config.yaml
n_kv_head: 3
norm_eps: 1e-05
bias: "all"
parallel_block: false
optimizer: "soap_variant"
lr: 0.0104
decay_shape: "square"
seq_len: 1024
doc_mask: false
Each number is 128 + 24 x the weight over its row's rms, rounded and kept within 0 to 255. Layers, rows and columns count from 0. Numbers have three digits each. The size before them is the row's rms in percent of the matrix's.

# layer 4 MLP up, 384x96, rms 0.0931, rows 171-315, columns 0-95
089:137146108123110136157132085092127173074171141152114166121147138114165130129139132148128153119119090151155157151124097120145121144091169099188130108134129135147101127140131149136091120145135126085172090113091150127145080113128142158102101124117159098119134106145142098143113110154106100094
113:141158131116110135146136127096122150135102142124150113108139144156107184148099129143121125167126146092140168159156140167150096141127135156092112130131122183081102155103138152144112106113095160137123117142143130105129138152129116163130122095119149064122062141123167135137119127161178110105
095:197140128165148094135148138146157135138109092093111096110119154138122149136123108160099150124147148127111161123137113123175105135094149130142109098124129119120161129131081106133158095106133140121117118079147126130089157111085143151162142127091186135110111116131171109144176093111123143141
115:167125106156139147122114127133130065092134120114144138071149113120102154116114131166168118134107088153116102165132153144130136108129140166130156118071115128173097080143114143154132153144136152130132106117121131070128101100141131120104103123129153162153156153157090167129141114157152114133
097:126122113139116105136088118089130118150125124146166106149148109124149130157120123132129125082074149093126115132095182155149131124106120130108166138169106172136138142124166143190121116104131147162168103107157148138127108135151084151099106132136160165177120171132150135118161138119152110108
102:099186161115121089176148117129147129151131101150123113145135153127120099132134114119116145124131121132100164147072129153087107123141127124125151106132149092121116157133129129140104108118081114081150119112104111178129173122118164146149135094152161093110068108121101156161101124128109168122
099:109115133159140124141168140162134130122167111123117118070140074118141120159161133119086121127106123168166119112143104096112142125127088132137112179171127102103140134123119128125132168122120104137115102112111092114111136088137112160127120119133109076132107129100122084162107114146208126127
112:155139108095142137124101059150131143108131128120132135132149130104125156098121151128125134148142153114122123184148141170103150138131140143095136119154153162156132170168115132147094123104142157076176124109159145097099131159136110138136055113148153149174122116112127122135165105139137160135
113:112091150173112137125135146123145123194141116108131124145103121116127087131108105121090102157112132119173116085094144140111120105135120135158134109134108161124157123142139122160153115124150101170174106138142143122144156115071106126160118097105141103138105121149138132187095064132150121149
099:147133123136144091166084125119093099096129081113129151136110148154156132143128148143077083105097126148111113118161112126111119093131114193115126140167100119131131149162130108143101113116151154138144115138165133106134096094145139152086131159124116087159080155115130170118156117158123127103
089:091152127122118152130178119198102121206143107129128132080106159129112125167179139087135143115113168089144132140151179097120138129126157104099143130117129126134139114129148097143152110133095106120113118148078148108115118117133104089133140137123138096109137135171113112147116113131134153129
112:112157111116179135140130087119141150154109171149077140121147139149124110109147159139118149136107160120067115120102165109091144139171145127111115126156129089144109147158152126127124101161154122107117118137098139074158109111178099133104153097126130104124117132143150167141111167144173115117
102:082153097108123118124157128082100104142130128119116141113164118154109111106137176157130156131138153183147134104100108147155096118153102132122165076171120154110129133121113172118158146136112151158105159126125134098141105090122153138140128152131074149108123151169129100156137114118078110118
081:131159138152159104150149128135127102130128132108160120082129120127164134160165111153122094111162103150095171148109160150139144094170142130132085123136115143110154126131091177154137086110147087118100114123171149121101132150140149145082092123116122132080174120127140096121095161146147131129
099:126138089136144165119127133191152146144152142108144138134158164111105112156131125132090121138143133084140164102088156078121092128151138094099158085125120147102104116148143175111147088146123126112092120131119139121138122166123139122119113164144138161135121100176079162167121115152104135122
110:088164139155108119178117102081111120134143114123165129116173088125124130093140103143080184151143143137110144153171137107085115126141104118132129145106141107144148113124158188120164184146115166130136145099139126130144115162119092136136138108100138119130083100145127126141127164107126120118
105:115101150124142161130104131096109101141127143147132168135104094133162155096128113119127131119132141141086157103168109117125161110147160138125123102191088170135128089141133144123136129165159145117134092098140129165133137160140131154141158132125117115065086113081175143116166140126114149099
099:124115106129116142131175131145109125185114113157143121116140139087107101116084154141119140136104120125133168169100155152128137123124144155137097116173192108127162101129166143101114116104152132156122090134103123125074125134147115131088142084152099094127132184120139111110131124155157094130
110:108119100113101156148121165139103101134099131157152121138149110180149120164121095122129116093088120060149124149114126143125128125112111170145159162096095121138124104141149152063121150146099129144129137116106096162128118119101090180138105145121177158108109141147138134129149095117156139127
093:103190144131089087124149127105120131116100102099132113123153090153080120144116151145129161120140125099134102122101170118151140159105142102130146140151118149142184105120136120175111130110185096131132107137181131132132138102087137100111129110118181143118103112140140143114156092162134155116
092:151122092093156179163129130115152122161107095106066123120178140143105138135108130160133136145045108106115138157118148126120096129126179128145105170082119133118111109139146121131143148107092108139121140109150096127142149133126135157123125130142129117139155124099123116188138126129155118173
105:137163152117105138127152137122142165110119153162109143105113144172146104111139097145065091166096126130146164149144170131137121134094113115156153135103110158105167134129132173127148145141119142094121074155125092118113172107130122151119142133162083123159099162176117109110123115122114111113
102:116139182123118139126153135117148112151116103084162097106131109109114114140158145119181171139148114096117094127091128159118136097137140140114200094100141137146116107119116155084140100102099159136117101145102120132161118159111171139142107113139130095144106097162147141148104093143109108156
092:103116136110100134125142150129174126096121125144135095145146120147091089124173133152153166125127148134153104143118131173152105074121106118126146130090110123158140108137086153182151108123098127119129170128162167119142126127196157121141114105149118127127118159135164161136178113154128120162
107:114118169118156148106142106126139112112142154158122112106115125119160094133163120152105173135124106125136156141056134099118158131094135135144112112129146164090111140141155162134141123144123146142146120196119142126121172170093093141162079139137116098120095125161119113147110132166160132093
096:106168125092110143099125136163106098116130130107135125121119141128122117155105163120125148111098136060127113138169142073115093155093152143138106145119124168092132118140144139107161116177133126135081129125130182121141121160135130103151143122177122158163131154099131168114119112092124166099
086:118119131131125137099154125166166128111164141160133145136137121098142132095116161129154080098147115129090144130068138160088156129090124152118150106097128125180115131125089125116151094095131148137137103116148141128129153110142177166107129113109163086146125154124162087097094142130103132091
099:122085125113108134090124174111127141147131143118130151083159112139116158113132150136132134058120104104108092139145161114150138158152135110121124108152159146140122133150146176122131135131118140122114084126080139113138159099136120114147104132117122110085155205091172160142148118121171113113
090:134127093160106140106103131123123107171151116077087089130106122150137103147126179109085118127098108115129138131149116156143114141138134128123137121126114192105171149151121141094169138130117130107109084126146080143134141142109094076093144073106123124095127147130142152156114139131166110144
104:096138083095071121117129144150089165116126163130150147160120106108149109135167147114122109097139126116128146073145142142157136114131148094109141122144086101113112133136097102151141130117127170148110110133180121122156107110140133127132122121120091152130122181095147172105141091118170087094
095:084119122129113171115167133163112109120121103113103135114135115147129146097132174146143174153128133114172123146176137128119125134116118149083146160134132123087147099155129118160168140122121139085130120099109183136117135162144087127156162079074093117148131106131112142139140138099156091123
105:142138165138121093185124169113141112118165114132113132127101128157111112123134125120096140132162148137092094114142129131154107095161091153149085174133147171167149083109133168086144097095140154140110106127082130112135133107157146184133148108156171104131119130126152131127123120154136125151
089:120106128152141127148156142177141115113158146121116110101141121123135109134175087163132175158133126120149140150147120136115093167099143117141113119107176113123148146136089125148119120107121140143127169095163138118106122074137139094087087107099184090179152148125117106115119150122099154108
093:130137142132119141160139116106104142154101167168167150099140144124150146131114130164165134147108134140102113127104109126068113151131162137165129091108141064093155085113106198141130143156119122130108121119101156112145102111129105128112152141142113104141163117139116164140125090119120180102
113:106148141140074132139139096133109182168094143125121131098153099085138109106133169170145162114147152097116158123160111130137137142124138137081148089120112106140128139135113103115154128129108099107138126138157110122182122140163124103116094122132126091166080091134135153150097163103127089119
093:076179150139118120107130127111119149149092132151140112108110101118138154125145135153148122121125133091078155122134132124110156093091153152110124145148138131135185082133105125165120157112149115102185120092109141165121128101098108176139130153127131144122139111119127162132147138134187094081
096:124133092087145127145145148157093166118137089095154103117136150141161127125165125150138132070142136103151099141129138103113119101099114126130147090138123095144157138123121102138168130190129154103096078129140131126141143111139083114129140125178116123158132127088152109131124139100166068141
102:136129124134115126138111163123122102133104166065130092176133138148107132123113174151122136110156133083120159146142157137114156133090107138121156129134152157119121135126108131067155141160147128113123136108077097141132164148141112191098122104094160108146120087149109124143161126121177107126
115:100145155160108180139157121143157083169115110135140135142111144132142112075112134148128126152100152167112113153130154117108113113126153079148132097105127126165105119130118128116132075081102143139149084125128179138073117123098113127122129087108155110152107151187123125103130122112113135121
098:097100113091123160133094121096097160187137126123123094176124167126130119118093132136106150154094134146133143171137141088143133125105117100110082130119137132119163127109112125151146081148137130117128136144115072127111147120106171117109117120131119130091171105131129128092161076130138175099
097:165161143140103093131090121088106088117135134136140146100070134116107137087095138146150090129112100139170122156135164122101137115142154161131156120135150148170141135113113163135157118162110144149153094170101109070125109150129114111141137096138120128097140130134159130153085143127089159130
094:157091129112170113155126116091130135128163097126119153127107132110101060141170097157145110157092158129146069112138141122142118108108107125137093086085131178154110127129137104104134130114116136167129152132102120129154116122105076125135169125134132117108122115158133135147096126125166179138
082:075138119159142112142139110129167139175120101118110131168103136141139136134122121125174090102142169076136124164181110118101131114148123133116147123101106113132095136094110133110120147132145101093097132123181160142186127122152146151149151109162156131169100122127150163133101110117130156102
124:164159155121096099126117078105129155128129141119143141093137115107128168139119182145152118090137093119109146161070145108125142147172167152144090128118146146146140114121115113136103117129063186135121121151139102136153130131167157104119152128143121118145120139142102145161132089083136149133
087:114096147131170191137108145103087117151096120125121162144154143163111139123118145156119131123121181097126131133157117147115134108145101177117125158132105114093153105161154131137080113123124119121086118144152127141196132133102134134151099109115123107123101115122099078120115123168085094137
104:149115137155141124133150149157121175107107101157138131114115107074141138164128142157114145106099119111118143121181125098139130107120104144143151141150089081132112120168123170069127151116100141080160141147118119142129106133152138169105104121130127096146072071144142119128127099092122108122
107:145146126181113133107129118112152139134176145183138130119091089084129116109149111124121113122132114141150090104119129115153101195119113122145156106136120092099137156120133127142157088147154121126094090115119118182113076100160168159145166126151132111147082122123152113151144140131120115119
089:143166102135120074124166090167125115159086156130153121135099138148118121136119103130145154111097128183136105112109128111121103141167079110124132139115134114125166149144134136150120084133147126133121115144111142096151207162094126122089160107119130095108133140141083102159140130128087134126
105:117058136150075143105151152119129093126155136135104100083128089137119139164144110130132139142131122153147114118157161173159118141085119137136138102180105092155181134164112144135130120160117123148125142138129152122139138090080095093124153117135150107142097110133109123101141078118116127120
110:089164145112129121106166127135112089147124152123105081139127108124114096139118095130134131137124140140152111102116112156163109139147155141103114117130124106142149105123110048149137085087108100193158147128143138114109115147139138134142128130124168068137141155089178140138118099115106107100
096:102089103107092108111110137108145155129154086117152154112160075062107152095090110130110143096090141136171110160147129102120183113151147131167132107111116138129139143130111126147126103142121136129116124121129143105125132153112109138114211133162171140116128123111111139139112119156106103117
092:145107144168156102170144133109155176101137119133090095119151099100167138123100146155087178129146127149132132125150139151125121115103136109062088120120102092126131122150095105101162132163106163146167121134125115153126130161138113087137148130115126165148162128126131182129129100151140117115
101:156131156161134178136131102143158137107088109059122115108136116142142089154139125137126139135128081163114099139117148120088142089130146143120172111134116129093120124175102130115127127165087102146130117091158152122142149105129078134128144130131169140155150090128149126115143153138174162161
118:136125100144141145163108084142185151145141176113121162098130134163106124127128113098084089098138137149132126146125141126165095110109130122098134131114107163108176145173138145107107121123148149112093108075177140123145140124149133130115115124158106143089085084118098142139114141148095100121
099:118108139162108129143161140157150119126158149109160119092113126101148116107112129149119096113112113119142094135115157123117090136117129116125129081084135197163084138151130116123133121107159092117119159114138152126157119135124165114152158148098124142094133178132114113161089124180124070090
083:144116141077106119130155083122172115106164122108118123149105132095107126114105119119095110145087109124180156144148142130124071152127137107082153108132168148102121132150200143091153096127115117127139156152122117125092098169116104138115123122112093150142097108101136143163137114115104130135
092:147102173100113175110131170168135105129162099138135151118178100105105139137162094136121131136151187144138122118082158152116111146109121143108103108106120182173109128126120137130140150169150144153108123120110105138169151158110092150087147115148147103111096130129133123149105123129097144105
110:121158139160132130153117161117093121113094138130159117111149149150150128115125150128097121116129130110126123124132129089092114113102145145131112104123162173110191134111144111116099087134114154126068145105178105102124147150090136146106154058138193105131133163158148116116113117125120102129
090:171152115138086109111143144103094117116124116117121102158198122155083143079148131138139130148137120154129092158139143120152098109154079151126155133101117094130111130142103115086136105169127122150126097095077130136114117100160129134097160116120154119130087128174153154128157119125155118143
095:123166108136132137076120124139158177085121145173117134130132148136092155136166159157124141115114112149127135147149108175164133131153129100142079133140107138137074117106145149191139099126130127116152094115094148179165111149068117127150129128140125130132111145137139106164104104117117114119
099:124126114076125092120147127126102143116130148166103138112138092125125121163083096143160131110117138098178109117107117107125101180124169157109163123118127109140140135126124079131139122146148142121192112157125157089130177134130102132159106174131093095130142163108104131142128133118107117079
103:136130121163091137135161141136131081172121174126084133118131114118100138123131159120101104134121126123149115122137103119123155116159108115123138180137103148128103125154124065123150166161148119118167116108123090157101113098147168123130117118082170090130102136126070098107157114145141169114
106:096082121074143125113097103131117098182159101148167148144167142142164136148104094174146138131121131121149140136161123161133116109116141113140122123142133134166134095172120115115121124101127144151111096105101086141113119109120122151080134108123142086101142174148124120114163076128113151096
093:134138075098104140142113094148173115066123137116122135128127123127131097141117096153116135174143092094157119082086107140106157132124114142165137163143140128095136136136118108157138099104123155112128115116151092082142153154098153135086124101168142094116131153135134091122133073119128141098
091:099134123147107148126132170130113099143123151159144129094138173135172146102116109135140106148120142126083091154110136115162165129118111132098139081168130074151127119140121151125111087097110123120108155102133202139117132129091104088112150175132112168152145128116145153153127102131138160134
101:122092115087148110142130122102052141128147110129152136144135110144120086154136147163142155160145103134115132136126119103161151128113146129091116107146120154099147114135086091157149154141094106083104147138122141171084184092126177124125122135089105118130160142110111126136135114113108169117
093:147143127122143159121144135117124131158130110096107099083127177173097112177115143127134193093110122154110104141114123130149109117111170154111105123148067115133146111147114105120136116095148111131141111143134109145081137138101147165169127106142144093142135170087132148105137146098133105082
110:125162127107132123130129127152143129143101087135168139123138115148088086123136144182127182142152125136145137143077138083123156153101125144098120091117098107137131142114147165135116084077132105106149140116096109118142114125132129116123131156142080144158167064139120102154118109170132112096
100:106106164115147164100162162123118134164113154147128117125113136111167131092133150132141164118100109055087157154122140146104127123112146115137150070132123139136096155122099122127135123092163167091135142128123153157143154103117122182143125143130137103148131108144123164126156086169142087118
084:151091150164157130165115138134144131094119130171083141166151092122133116109112196140054144149110111114118143127123103154157114135167159156122116090116123144122141117151135133123158108157188142135163111126134139128116137111125117129133150141134112109150073154140130148128120145088088112147
096:183142164091101129157151112149110160118142131146144121110164122127098129124118199126159132178109129137098164131115175100124168103145091142171131118130081148183092119104096123123142123150085152132127135108113102099100123147139111110159119141125150120125139123122102118150137098162130127117
099:139172126125132127144134127133131115134143169133132101152106139145160118142145152135131111119089145112092132160083147110150097110116115119132092150127162122106123199094165137109158157160128135056074106117122121118114165092137086157174117140142112148128105154109148130139147129142158114096
103:131140132103113085164126111098141114127134141149113127165111176094173071125129115135109116145177140143156139129112169126110150120056099119129124110119117112104122163161112100157157131129114136121132115154163084084126168135146112142120116129134129085129122083144106142146117136177138148097
115:120109140144170134103124147129109099132154124123142166062128095174164092128163109136091143106116098165155089146183084102137084163153127128100143138134111153129132106131108143107104115134143148095141119150129145114141144104137114143129111123134088112139133124093194120122135138115101088136
107:122080094185132107109113101120154154160172130108143123069137098111134109155132096084083139124149124176139121125115162104133139139166141157130170125111100110122116108166149145112154096132105137101130123110124099146103157144134149129086137143105125141107114166158161150096122126129154101111
091:150137100090155113151142100176157115165166135124111109155082173100110106094147118104142148070144163163139138119099161141153133109126136141123129140161146133169132135101078108099161144134168111129091102136123127130130137109116142144162136145137127093147092114149114090138143099163150132144
099:168101130078127143136158100133124110137127077115100175090093113132132161102073174178110199112151135133157116124138133103130099115138109116123137140139110099167147105143120164093127137127158148139130125123084178106135119147144136126114120124173121125127090116130125118141148111126127166138
087:108117175102161184127113134119129114151147102143137160154106089129157118109138156134131153117118108163142121157092123145094156101106151118117156177114120121072137111133175114107101119139134108109114137123179142134099127118146135138140104082128100145093137152116162137153092134192110142107
088:107125142172153156146102125098129137159114133101113127141117137119148140095179170143159075127117123139096157124137090139113124093138152163146136102095171124127175128130148125096144103097161108130139147097138117163147158108176097123122079179128143113144112157145101112111151095118127153131
088:118141107173156099136172156142107135142134078105150121115147122143111148165150105135164083127133112109109125167119094108128154129123103121099145111132109121103135109105088123151166127114118143155070104131124136089141172170134107075132114154094113105101177135126137103126114159151110118097
103:098103112161145133154149150142138095146103107084122111111109092114130148091118138113106153113152130121149106085150110137121144147144152139127156154129123106094115107109112148116130114149068132173154141044145142144137128139120131143103119142077100081120132132156129149158161103155150116168
091:106170133100104150128154110107143171123121132157144179134163100156113074094131089123141100119102107142193101147088142115162114153120137095145118159124091150178117174117116120135123130088132151124128125126113116152146123113153116122139093098153093111136140130132114107147135082123131090111
105:089143130125126118097142146137131131153102112082153096121130108128160112128085158142155124148128128126161073107095130107114119130150162095136166067112129126161141122131111115133140076107130128135156162174099131129171146110134103095142121051112135109144128113145155161149159145141104128130
110:141153111130154114117110128169114088140148113147098148162093114115125126145116103159128149183095107149102095123095072143167124149093176145144118150131136108154114104133110082131112109129088103134132109108086132139142141129140149141129138111110171081097089132101122110152149128168154125093
092:156128144148156113140084178136131113094144133121137138121155134125096145146110084153131120120131131128106112138123132081138117119118145143147120118169134124048078118114110149077147103133136152146131180131126159102114141183106127162163126103133111169092121168123145133120158138130115088103
106:117087087130160100134137183134059155118112095097126128127127120112130132128123118160151138082129149150147114136109171132114115130136086160126155135133132150108087091132137133089107161125145144117132157144102117101142152125097125136078114115101083094106122153138072148111155091149116135124
099:139134152103125154133158161116114145129122148150165152164120112148109128111112135145106193122100132110143145110145123133140143109144136139125136127157148156158116117147152124184092110099179170120125117119125117140113111133134116145110125110043086136176132127064131133146164156102148097128
102:141144116152143117133169158131125140157165116116097150089141135096132158097169127137137140088110148129125163179153101140137104128106130093119151130127100063128150089162117117127087112105106163128179125131119105097100120164100130134147101156149093094110118094122112134119142099131149164150
095:099199106127126127113128149087131122147112122129155155120146126115128132097141094115134115165184136108110098117167143111106142156131185066122089096154116123140161127146114154127113108108092163125115109097109132141077143161109149156149158115141146126148123167146138140131142116093152144106
109:104143123133146127106105149127133142142096142115158093118120147105093097147100136125081121145117085155106116124135106136128143113136125128152132147085125088149165089135094159109129088122149136184148089127115128124142128062148144101087118129155147083130160088107087100138167104147112108131
076:129130149177098126112134144084137121128149111109129188126112096127078140105115140122133134122158140129104155129159118135087142130093175102147111130164083114112131147120113138142145147149123109154119147149076154130194145159099121143056114106121109125141132124125182110119127148126102149130
112:121116176135132105115157099135131114122143076137155091154156095143126093126213159141138139126139113141109103121176147106122098124144132091112151136114138098130137110144156147080166125135109173095115131125113118141107146104142154134152142119077142085135123149115099157111161088120134135134
100:124145113089157150138104126166118131172146146116118146096126132169149107112126115171113122149138093133154142089109134110142098135131135154137141115144102149126167130152147141155143136089157127146105089094120126138079092115144173110105109098110125129134140128063172146134120151117127197094
103:172135130103106127081110133182098105111137101110112130125139070131128087118127145160105125154082148102123122138154127141152100121153152142134128131125148106144082132112120104138128122158118115127133123179123138175135145113110096084086128154158147155132135108124176131170133080152105156096
103:126156135139151099156121143116105100116159122092164109091150120135095104111126128109147112114187108103109125128159133081093121194149134129108090115154112113132166116093109145099137111137156131120118166103118157073143145113116108115136175133146071159130172119147144132147116129141133107128
097:123096074148098157112144118098090127107105136112154123171140124130123140126152126152122162106122113134125132126117116150131081111126109148123079112077130151144096132155113117137156100145157179088141136156138134126115110151102105144151158172078114107153135112128084126150160131086086147090
092:099148148170100133138161130136119128147125135172098099113165106145132123170098146136135104167109121110128161085118171111105156095155156103106093137149134129146124129143144130105120086137081143121091148105155170121138086176142113120107158115096135144114183112119115085147140138150143125110
102:152143103155150172133148150147140108168137079139162117100097159152116105149112131183151128127090102103131135155098171062114160129131125096119156147112114159087123141141102165127114107128104157123134146127114130103115153129125120156074106117138130123101175134149145143120093144129147094116
084:162147122075112149150103120086103118128094107093151188112139104126102139068134103156075136117110146125129157121129113110169123137098151103134147134138163155096114148151129139143183101116119124130132150106140121146121151104119132186123126121155080097085111154117134122149133120096131129123
103:101136123134126155142128154159135122164132128157104150130137105119139129089146193162144106128099196136131142088100127143135159151125120132140144147131092151146140088105137121156147112162130137095135133082104113162169104144122096130114135199105106125123102103083170142122121111146150119117
093:072114093141133140154144083099154098125136145148140122107121119116122150111167154159106109068157118117110143162102120145093158106100103143139118165102163106120139110144146142123128118116159118152154175079144129109135122180090142125113156110170170123119105106152133156098155122130126137146
099:125059152138125136150107144153160195149128124136114101145154164113166127119097121154093127136077128166148115163108150111105089147140082128105133127117128125096127180162090102124148111133176136075114126123115153148139124142128117158118117116124103107108105135103107128102151119116126125095
103:138134106170146140123174118121155146136155124113132118133092069134129171115109139138113124104148153132137107178121122111146110141110094097115101125157162154098144139163068117144165159090128122121144149145116179123122150157161130097145096106123134107160122129092152180131119113111080118124
123:120133066130114130108152166141108108153155127168116127115119149167119116106159140135136114153138190132112120129134141093163122115165111173149107101111139123122134149168113092115143148138180128156184077125110160106123137140099088166112123143162114126151167119149152132133128155104145151117
084:097114133145131160137106105134103130117134121147125185156130088155161092130120100122134156189109119135106107160126149110151157126109132102120152094131161136148132101150125111150114136075140142159077115120151135156138107167137132130109076137103148135122160098114134141126160102120073170091
093:115070124133099093134125113110099121120179145127125090131110124101133125150147127150128175143164088129135124145091137137096125150121157142095104122114150124151125131089106119127136098125166071111162156170095157133149176120133118130125123126129102105184147138131125089127114110079115133079
105:156134116139116126133140139075080095132161122127093173137126109135111155109118139126136161113147162105134151115126143120104143170132162147132110092122118150157127101165137173159124130211178113128117114118135114089124129154117151110142110145141152102090128158114135090143159120159166149145
112:152190123131081124167146131127101147113073130108124107101128107123136156130106198134161121109139148152148096138176100125138076110097185164099122111140093097145124170123102145130135126150089133137120129147159173118123145111135120130180108138149143125131128135133100124132140137137121116116
102:124155147100115111129157121136128110191154126131172134128083147107123133144138106147144169098105100143167125103111128132136182164165128149138123109139140108120103146126077168155110177122076159139120136176157098110109116132120135136134115103102174138108112141108142159134136088123119156103
113:131130146108131175131170096125132149091130108162136110131133116124153161168117173109130067109104158091160171113114150125106128090113146107145141114121164128125087117159124082168149067073122140160128111140121125138146125103111135117148141144127083113156115130157093120140132112119117148131
100:090162135114087105113148106117177113148136119160135131129133166135156136133111144100078142136136136151156112135069118150145101125152205164110112119093149162113142124116148167103134137130127130090161105099145153090147152144128145113178117109103112111154128143123122159153114114162119106138
084:097150143110147139134133138110133195143141123139129137156089130154168138133177143148126131140113124153109160169145122166139120088116113171124098112117135102179158134098106121099085128118161134129175134110109125151163180129134180121105126101128145148137146120130119140145134123113071109169
095:154137155084113084138130112112084156146125133090159130151133135139087140153145140129136111134038120149108119141165120138106146080160169121100133125139130112135129168165136122126178102121125129119111121152167161146097148152111076136149141115106140103148155117139123115135142121149088106127
097:132083145139172125181148108128126139107178152153106182108121121173125120102126152143109167082122131109073116113146138131102105074137092156158105117120129111121130103130120167120117148118143122119098133138135176056149161117143137106156126113161116116129116162131137130131134115149127109138
093:109077170109196122122150142119155143148124115123127137145173101072138126124133121144139132139136139133130124103136145186107125122139123121124178115114140126113105087100132105097128092079138165207113139116107130125122123118145158110123137082128122136141180147121153135174127127146119110133
117:145102115124135133130118100124133171190112124134159128098113111104098165158136115128094135112149147068147112136172173116103172126158108127105161139131103132104162125131123103138112134139147160121149145099155138082137181143125172120118138122157135066161143131155159117104153144133131136149
093:129124140121095103146143130139168155128121137167152094147087080109152134145117180129097147119123081160128125091089106148132100138132131122125128121104125061153107123150118118144140132143161159173162104118144146163137157137165113171124083134124170088129088102125147110121137123147135135149
099:142146169146143132181150143124146093121171147101128145109120091107122110163100145155142169069098134155136120132114136094131147066140131150116096155158145114171142113147160079153115141120098115147142074114170118103108114107134136160130123120125142119122147115132139077112119131100129149137
096:142127095126132124132150131130126057149131150112163114132113116117122168099132145188149102126135088163115106133155125118186101115138109081155169104131149140163131130155110158159165135138117120136169097152073137153107130096099115163147121121122120147139084123096120119121133150111114150156
101:102120107145119121151114090120103153119168163128132163108107124118096157127132141123143115139126165096128102130160140164115172095142147164133136122126135161111143140133148180087107142170063162112153131101134115117127125101086132095105129157148124148106085146154131138145155187135098100115
110:145121102122100171163107110087179129168135110153113142135141123156122139127096120108082125115117139134069130154105136137163185112107186147161118116193124156130098125099105109118128122144130156138102124106129111115141104113153161164109129117174077122129105123150136122138135149147126132138
092:139115138083126110139135097137125107127140191125163147104164132137132128113156161141118115110077144152122147116156147092093131114145152181138101166132104141102129121145133117135131152180163126155139125114114162069101106125124073150095146125085107098146116102123157154120168138120128125127
100:153124142119132124150121104115169090146088147143130103164122120085139165139153161128135135114145093086098105126135146156126109143177153157125148137101134094116093099097123159100149143116072150137168104180137106138158128154097165125146115115149115137108119118147115061120120162138124141129
100:109135145118147141139124171134130105080117106123168148158105083120067102151159153160121140097121109111137150093092116142161131117104120156135117162104156154092134137153133186114164124103137129143114119126132080133156119143124132164115146129151136087168087103153133155138141082140141118110
085:132120137140125149133108185095115125083096062118173121085122148126151099139129153120077094078099120137130119135105161177165120139098142145101108130131139150126123140106121133132151150126131149178144112105145122121164090169159135131082096118120103128113126163107101138159129137114137127128
089:169139167107148140117170155121121136123082114135112122089097106100109138169120155112157118135131124166099086137106129146113106129117148130125086139134107105109120144074127138105137144164146173142134120149172160115159154116147102127150099136107111168163150135109121187138158119176154139133
106:161102154141133158139169140130176098114148122093137149099107124130095080133140083147102131118097076129183111156131130116141130087100158098122157100143119144162135115168125096127084129139139134190091114128108128127099105125159130135160144091120144087143134154136135127134123128146129161122
081:160151144096118149113130117087112112175123117135146097080120118162194099106100112129146115166115105099129093145101102108102129116125129142109089113131153127178156134106118154135161143138115173137059099133097111147121147159140102135103121133134117143160093127171137136126139154152114116133
090:136128128131118199078154083104145113119113124125180176122073114146119140110100137130156125122156110136133109171111160153104102125156136146122086142133089098120119148135098176113112102106113125133161103107127133174133142114143150131137103126151099101145130110175126112105113136132161109098
112:121149104126098126131123154086133079091105131133161098168114095124140137129180102112148082082131107100118126134111087125151101145129133133165066124135107113071084126128109114151130130145129146114144164102125168098099126162111108147166137148143153117125121152136116125163135131167116131108
113:117127123111143151147079106103125142147175144147113169103101145127129102056143088149082123158171101178141108145116108125091112146122124083146186115147090129116152108129098163118151114113135106130138082133116156114154163111155126121117124122162120110110121107135128144134133160132154112131
091:085105165118095109128129108159126128128134122134126110114156117102178121077129110123192124136082124140134133166090129151061123123154125108118102098169145101142146114141114106109148096099152179156127137108118141175130100122136128135117108124178108124147110140128134125169134097107160115134
097:126083096172080112118115147122117101129123123120120116175131113130147096114107132126145104114137110138108107153107160125149181115170107126148117134155123094122105095136145147121169172192099125104141135116137077152156115118142128133062121116108124169117163114129156136148135110117092121099
097:200142121117090096107157142139157131102125121137151135117141094129116110118149136148132151114108096160144135147109144102127119161105111164118123123154123100173126125201148153118148135100128158145133130119121164153085067105130141096133122110095150156135094135085105135100127120115153114085
101:093102153126100141121109119091142088156109112121110085123124135154125152124111129154140098124103158128099132140168116098128176164081143176111130131149129138134147135127119137118150158155124166115168115134137080147131145189093156128140139074097135141098087119107149101115120098134157142155
097:135137109106156134168141114072115092117135112140126143117130123123104101159129106132095114158136100069143093111093128160127131116131147098155152120137121165141143123113135111089125135128090171173150106087113150124123124133127182144092111141177151108105096143124125140156111157085075106132
108:172161120099113174127115177144136137140134141150106103077132122123142132140129135115088102124126147141114172136107132094117130120156158149146058130126096132108123155110150150124177141127079098113135105119121127123142111095162107116162082127103141163185143133100169128139127136141127121168
126:125114105092150103134155134119130161123163115110139106168119116107142134205170132115100152126131127116113098114160121128172107111101132113125107129139164104189091134132144134091142122136123161155161107148123163109154158096103120115151181122129144117143125113085114102095169111102131107114
078:154145115135145122116134114124150122102141119147138170129123058168134175154141151128123125105111106098127193134101108132129120102134126156162106118083127135125112149163103111117122126156154139096075137101115083126125145134133115118133086091111161140110131140071155145175134114145120125175
097:137088090145123171114146120153137146140144168150103128157166072114087071114133101112105115110107160093118105124132098120080144120156117134133137124147121137118102099151116116081133139157132164116116122122149133124148118178125174158152169149115106126144116138129133117119137141100174077117
113:156155125131111117115130085116073125089173140192111096138138124124124089150109167103129155119171119141107171149131130126145101111166168152118078144119149116144130111101122126131106127134141125151102115112156157155128117126134102123151094147164118125113130135112211129147120148142101145109
115:160131136158129154120124105158114124118106089176144115157103109148147101112127153150094160078133080123154128156138131165127105119127153109099130156121122121173120104201129126122079140131164140152120150119170138082131119139138133082120093105167165153117143134129121093152134121152128119125
093:127156157131173153089135148119139096151121131120108109140129131134147111152126119150137121146132111153178100161105116115112122102100137104093128157097141132168151140179173103127161090149173125123111120127138095125124148110089122151172124109119130147120127085089147141161148115108178187152
105:107109132143132122085119093158115116088145132145116111170106121106115122104096142134099139124102119140099101136110131113118113117154130132102153156130113122152131156159171104108186116112115130153084138118136082115160147119129084108084071134118162147167158118170100153135172126174129126138
096:137145143117159132123109123124130131154130121091099120123113127158118081110190141130150148113134154104087108096174100174157148119092146129125111151143138141129115119108095141106108107139125141156155128143133083140132162096101142167113118110158136049118095103102124149171127116123118147083